config.yaml
num_key_value_heads: 2
intermediate_size: 512
rope_theta: 10000.0
init_std_down: 0.0
learning_rate: 0.003
lr_mult_up: 0.964
final_lr_fraction: 0.0
batch_tokens: 16384
dataset: "wikipedia_en"
Each number is 200 + 40 x the weight over the matrix's rms, rounded and kept within 0 to 999. Layers, rows and columns count from 0.

# layer 8 attention key, 128x128, rms 0.0625, rows 46-63, columns 96-127
210,171,227,178,226,192,229,236,185,191,161,232,160,236,124,184,198,197,236,251,208,220,180,195,180,257,249,146,264,182,211,133
154,219,226,230,209,216,133,210,214,251,236,189,225,203,251,236,214,216,208,205,263,250,213,167,186,113,181,185,150,237,211,263
174,213,181,175,289,222,159,202,238,227,175,179,226,143,260,186,215,266,266,224,218,163,259,146,212,176,190,173,147,252,178,278
227,155,195,248,202,247,210,128,218,213,182,212,163,160,189,290,215,177,216,192,198,231,142,128,179,130,218,225,278,154,259,203
192,177,184,194,258,171,186,196,232,174,183,204,272,199,226,161,213,298,228,206,195,207,229,179,193,166,147,176,180,221,259,184
197,221,172,172,158,117,209,199,214,244,236,91,200,256,219,200,230,179,152,201,146,196,209,264,199,202,171,263,169,193,218,296
205,242,171,194,190,237,182,158,199,295,217,163,226,93,184,163,259,143,280,283,156,154,196,135,201,137,213,172,200,126,207,232
256,303,212,169,180,206,206,125,258,198,283,240,148,168,237,290,234,194,199,156,216,147,174,226,166,161,226,200,244,186,253,205
228,204,250,257,189,180,224,207,159,107,171,261,200,198,128,203,190,158,237,179,218,216,171,199,164,214,127,258,159,197,150,207
183,206,172,182,191,182,146,202,208,192,150,109,237,147,243,198,198,213,218,253,179,122,216,157,246,176,227,150,169,188,205,205
195,168,195,175,197,145,190,227,188,156,184,239,154,221,202,276,266,239,181,124,259,178,180,194,221,175,153,180,200,209,186,241
180,171,100,188,261,225,194,186,247,195,213,149,193,93,216,234,242,185,197,193,182,243,232,221,225,173,159,182,235,162,265,228
173,212,216,142,155,216,168,234,215,197,192,237,195,249,269,197,147,198,231,224,205,180,132,175,192,213,282,149,133,245,138,268
233,169,195,214,182,192,152,218,151,180,184,161,197,158,174,159,149,191,215,269,191,235,280,172,219,222,138,202,177,167,154,234
215,172,200,192,171,186,228,228,150,174,226,182,110,258,144,214,198,164,220,173,180,208,228,215,152,221,137,203,183,175,215,190
264,222,277,182,171,226,192,169,202,146,155,239,182,116,122,214,260,232,259,155,181,176,183,175,215,135,52,199,221,96,192,136
220,219,210,95,213,199,178,206,212,247,244,279,249,155,241,178,246,282,201,150,194,151,196,205,229,121,164,115,160,163,260,202
229,271,251,170,226,189,223,208,198,168,193,190,203,161,179,128,286,202,197,127,216,152,288,230,168,135,73,224,226,140,271,198
# layer 8 attention query, 128x128, rms 0.0626, rows 47-63, columns 96-127
149,188,210,132,197,239,224,250,198,276,296,215,140,279,168,239,200,259,119,158,288,266,199,215,158,136,151,209,133,232,161,238
144,224,156,205,185,200,171,272,189,241,219,171,143,286,242,252,214,247,189,115,230,258,246,172,121,199,210,237,117,167,166,263
205,274,266,184,190,114,178,168,351,165,239,199,191,170,266,164,202,220,234,195,253,157,149,142,167,140,160,176,173,200,184,253
205,218,221,180,197,222,141,245,244,237,238,145,229,259,226,227,195,227,239,141,259,234,217,238,174,173,232,201,147,226,261,227
168,131,144,245,181,189,182,239,160,211,254,221,206,196,189,194,181,221,246,179,150,230,166,237,171,215,201,173,180,198,198,171
195,276,197,114,119,157,160,255,221,170,195,195,184,170,199,180,201,162,161,190,257,191,228,181,207,209,194,240,292,208,208,157
192,239,216,218,141,193,150,247,274,237,176,252,222,154,260,179,222,229,239,153,167,225,183,158,162,177,196,211,214,245,165,156
261,278,220,203,243,160,231,127,189,188,276,161,146,200,138,204,195,205,173,194,277,192,162,148,243,212,151,160,173,189,172,284
207,187,199,201,179,228,135,238,182,249,167,191,197,213,218,152,180,209,194,162,171,233,225,255,178,218,238,233,194,212,253,182
216,185,180,190,257,215,232,218,198,209,143,150,211,196,189,192,166,212,234,213,251,188,215,250,215,238,181,184,212,231,195,176
187,126,274,211,243,179,121,260,223,183,180,154,210,228,244,237,172,199,168,188,192,277,242,180,158,267,264,227,209,174,195,140
189,255,229,257,210,194,266,237,216,210,194,165,223,189,189,185,214,268,237,173,173,228,188,195,217,167,236,118,109,203,176,224
227,177,132,201,151,198,148,209,137,135,168,189,152,211,192,219,230,211,90,198,196,210,177,214,183,226,201,223,119,195,209,211
231,199,215,209,145,172,196,195,178,148,165,234,236,188,194,239,175,211,196,247,171,203,196,198,198,217,189,167,195,226,188,157
207,251,206,198,218,157,213,171,316,183,214,198,207,237,276,171,171,165,220,214,297,170,193,216,138,175,229,224,191,199,190,216
221,199,225,195,160,254,218,218,236,223,177,173,217,237,263,230,160,223,227,234,183,238,250,173,173,176,251,231,233,234,204,145
129,147,105,161,197,205,188,220,260,221,333,158,185,188,141,224,202,150,214,164,198,189,223,184,206,233,240,213,142,188,224,178
# layer 8 attention value, 128x128, rms 0.0708, rows 0-32, columns 96-127
143,256,235,158,188,167,198,180,228,220,214,182,208,174,248,249,189,195,203,231,187,246,218,249,164,167,176,237,228,233,156,272
158,224,190,162,232,203,206,200,115,229,253,244,224,194,148,227,176,200,161,207,218,219,211,174,196,199,167,164,219,212,266,144
196,157,142,207,184,248,170,225,167,204,195,198,211,187,198,231,286,163,141,189,235,225,202,165,172,176,161,164,210,221,164,191
233,171,285,201,240,201,202,194,235,207,204,114,242,196,233,205,187,318,227,188,261,184,211,249,257,180,205,185,190,111,183,218
189,279,216,179,189,164,224,182,260,192,145,232,188,242,208,187,200,278,233,249,254,171,176,231,229,232,250,224,234,251,208,175
198,234,217,179,235,172,222,180,158,181,159,185,196,188,202,156,256,273,206,219,175,146,209,160,220,184,224,202,147,231,212,148
199,177,231,145,169,208,194,178,180,156,224,195,234,219,207,164,209,320,166,195,164,207,256,210,212,204,242,190,195,193,228,207
133,226,283,181,179,210,169,192,227,196,254,230,257,194,219,199,139,228,238,183,169,128,187,189,189,245,228,167,171,189,182,186
165,248,260,141,186,189,198,197,150,184,214,241,258,202,214,216,151,277,252,185,199,163,219,198,195,174,207,156,203,219,177,178
143,224,262,212,141,237,181,211,151,188,250,197,227,205,137,201,150,215,235,186,230,171,215,230,182,228,235,170,206,183,233,137
120,180,123,207,245,227,213,216,206,184,246,284,223,214,215,199,145,249,271,195,221,177,204,190,181,235,212,189,253,215,213,206
156,253,110,176,240,160,194,204,155,173,188,238,196,242,212,119,284,246,230,228,164,192,182,148,195,193,196,133,223,264,216,132
241,142,166,224,202,184,226,203,166,215,173,193,190,225,198,174,219,135,104,209,166,206,233,217,194,153,182,202,213,217,218,171
134,199,171,253,273,161,209,199,204,171,232,271,123,217,257,187,193,206,235,197,227,215,227,204,223,197,217,258,244,201,254,208
150,232,161,207,242,246,176,213,153,183,197,192,178,209,157,183,221,281,276,234,141,168,192,195,186,188,200,189,194,166,256,166
198,285,169,225,220,139,207,213,163,250,141,193,173,190,188,187,274,128,204,265,228,244,204,147,207,149,183,189,210,216,205,176
187,127,216,217,169,195,243,167,221,155,220,208,240,235,167,205,198,208,233,188,241,240,192,128,205,213,241,189,224,177,225,199
220,189,164,220,142,256,222,232,201,206,235,251,173,176,226,182,215,205,186,203,221,216,157,214,175,228,185,199,248,176,227,258
161,157,217,207,271,190,224,189,150,182,234,245,220,187,172,155,138,216,249,223,212,189,212,193,230,228,220,175,203,251,249,175
209,157,136,146,180,235,193,239,186,145,164,209,178,201,144,134,269,217,207,214,193,180,164,125,187,173,171,221,196,233,234,163
197,199,149,137,177,252,233,216,220,177,226,166,238,206,237,176,152,236,251,164,217,168,155,184,203,228,228,177,204,234,143,202
223,238,262,232,198,134,180,174,189,190,160,153,182,163,290,195,282,186,178,180,205,222,196,153,203,169,147,165,197,238,189,175
184,179,160,249,184,196,195,202,204,188,188,270,154,215,249,213,197,90,185,175,192,214,158,193,195,203,192,242,218,187,183,211
145,238,233,178,149,164,252,148,246,228,225,207,250,202,189,203,128,198,216,219,224,214,235,257,201,241,221,210,208,236,199,255
177,241,149,195,209,181,195,207,147,192,198,155,185,206,150,199,315,196,198,177,229,234,205,118,189,203,167,191,210,213,224,153
164,201,169,235,240,236,203,207,208,208,162,266,156,212,168,168,197,133,155,212,223,165,184,275,230,229,197,223,229,148,272,219
227,163,234,216,193,192,187,176,158,204,223,167,217,232,93,208,222,304,157,168,171,203,204,279,235,185,175,158,179,236,233,208
233,193,229,207,188,167,182,173,188,243,185,151,246,200,235,218,271,228,229,194,180,245,248,193,219,186,217,224,162,178,159,217
246,223,171,237,234,161,177,199,237,220,179,200,193,248,198,210,190,184,233,230,198,218,168,239,209,219,241,228,176,211,157,228
256,179,301,264,228,253,206,200,167,230,273,307,209,165,186,237,163,150,187,209,248,167,165,228,199,181,163,182,169,188,148,240
187,235,257,188,173,186,199,143,261,145,143,194,197,202,201,172,146,287,259,215,179,202,167,189,170,229,219,209,230,212,251,157
218,227,148,234,214,252,156,178,190,155,150,211,192,189,189,184,183,126,159,233,208,208,183,175,192,215,186,205,190,143,216,173
207,207,132,174,204,227,191,188,211,215,109,247,217,194,275,162,239,151,143,185,148,178,191,125,158,182,186,146,154,143,197,213
# layer 8 attention output (transposed), 128x128, rms 0.183, rows 0-31, columns 96-127
196,189,184,133,218,224,168,239,260,183,176,219,254,184,207,268,230,295,196,108,211,121,235,179,231,228,150,172,191,196,201,244
203,193,180,160,178,143,160,158,162,202,142,177,209,196,157,207,195,176,213,165,157,259,227,212,169,208,222,266,223,209,162,162
171,231,182,214,164,165,228,214,180,208,226,229,180,166,175,204,134,165,201,225,235,192,230,201,169,191,198,236,198,207,183,220
103,177,206,255,178,155,252,176,189,139,144,211,147,164,213,170,246,162,203,228,183,179,156,213,226,161,147,146,212,197,191,186
204,162,209,207,233,179,208,202,132,186,271,174,249,224,233,209,222,227,209,240,213,219,204,225,165,177,200,207,204,181,210,196
220,198,169,247,217,206,283,176,198,194,236,216,160,244,210,171,174,162,161,240,219,213,195,166,180,181,234,177,217,187,186,183
200,157,193,197,236,228,237,194,179,187,165,215,197,191,243,139,213,198,155,170,144,202,161,218,181,191,228,173,195,170,199,176
202,160,229,242,262,184,204,263,207,192,138,181,214,212,224,181,228,226,181,264,182,122,206,194,202,177,251,176,192,140,176,180
186,170,176,202,183,182,137,247,139,160,116,174,239,202,219,203,186,198,154,175,104,170,205,256,150,242,194,173,213,176,187,165
192,195,251,207,175,177,175,218,161,226,100,180,207,161,215,201,226,198,209,189,117,197,216,279,202,300,194,201,245,158,201,172
164,191,252,155,203,236,159,250,204,244,146,143,218,163,223,234,217,140,204,174,185,216,217,250,257,264,242,201,228,176,152,233
253,214,177,232,159,168,119,193,170,209,206,199,266,226,135,215,161,139,167,179,170,268,209,238,157,180,216,197,216,199,213,158
226,225,137,183,117,210,195,189,170,217,222,200,177,207,154,234,166,205,176,133,129,266,191,219,164,216,211,222,183,206,212,168
223,125,183,203,206,234,169,182,199,234,219,123,230,235,282,227,167,174,239,233,322,310,187,257,213,206,228,246,212,210,147,270
230,232,179,247,244,192,166,178,169,166,176,168,110,234,190,224,214,216,202,226,144,251,187,241,236,247,133,210,179,195,181,169
229,209,179,210,149,172,133,169,167,210,259,220,212,242,228,240,141,212,226,206,229,237,232,222,163,220,197,227,204,251,240,214
225,189,269,192,247,182,232,157,208,212,192,207,189,249,224,196,110,189,191,235,118,190,176,208,205,151,233,160,216,168,218,219
193,250,196,257,214,209,214,242,195,238,192,170,205,144,156,222,217,175,176,175,247,234,211,165,242,206,180,209,205,173,199,157
224,204,189,165,203,187,185,208,170,225,141,183,218,189,222,203,183,173,133,204,181,176,193,219,157,173,280,246,222,183,121,224
258,209,225,212,184,198,186,197,243,225,290,240,198,222,177,179,220,172,153,178,300,301,222,179,207,191,239,141,155,242,251,201
173,221,220,223,265,192,255,248,187,152,186,128,155,156,160,175,166,159,127,241,148,169,192,197,232,171,235,176,169,158,233,179
179,194,118,289,208,155,208,207,182,198,276,213,177,254,193,165,125,157,155,241,281,132,212,237,159,175,218,182,237,241,200,210
192,191,219,215,194,158,219,237,194,251,264,147,189,221,208,219,139,222,232,196,230,187,239,182,222,216,218,219,167,178,225,214
173,182,226,96,263,237,203,197,216,222,140,182,264,157,212,236,243,244,165,165,117,130,197,181,184,201,203,221,222,195,222,204
231,213,189,252,147,206,210,153,202,233,240,233,197,208,155,216,109,158,233,243,216,250,211,234,228,177,204,151,239,264,204,237
203,167,193,212,167,160,195,155,204,225,169,122,136,181,199,256,225,240,275,152,176,234,242,215,210,250,216,265,189,171,141,185
193,201,133,177,216,163,199,142,197,168,156,231,177,199,128,158,311,163,183,145,153,193,203,159,169,146,186,198,238,216,183,167
183,223,228,226,231,231,225,204,276,182,194,287,198,218,257,183,179,229,205,273,216,126,171,184,185,171,157,122,221,171,237,192
198,185,219,201,271,163,228,169,190,172,207,230,153,248,234,204,214,235,223,221,209,118,179,228,234,154,185,236,178,201,231,189
104,238,165,171,213,174,160,221,220,180,187,227,183,192,133,169,295,200,225,203,211,178,180,109,203,155,188,201,189,193,208,177
235,196,245,222,262,257,202,230,215,227,189,166,247,216,195,238,226,213,126,188,196,157,224,249,184,200,208,143,188,159,169,195
223,180,242,251,175,217,238,198,148,224,188,205,160,232,181,206,190,196,211,200,192,235,244,255,158,218,191,201,178,170,182,143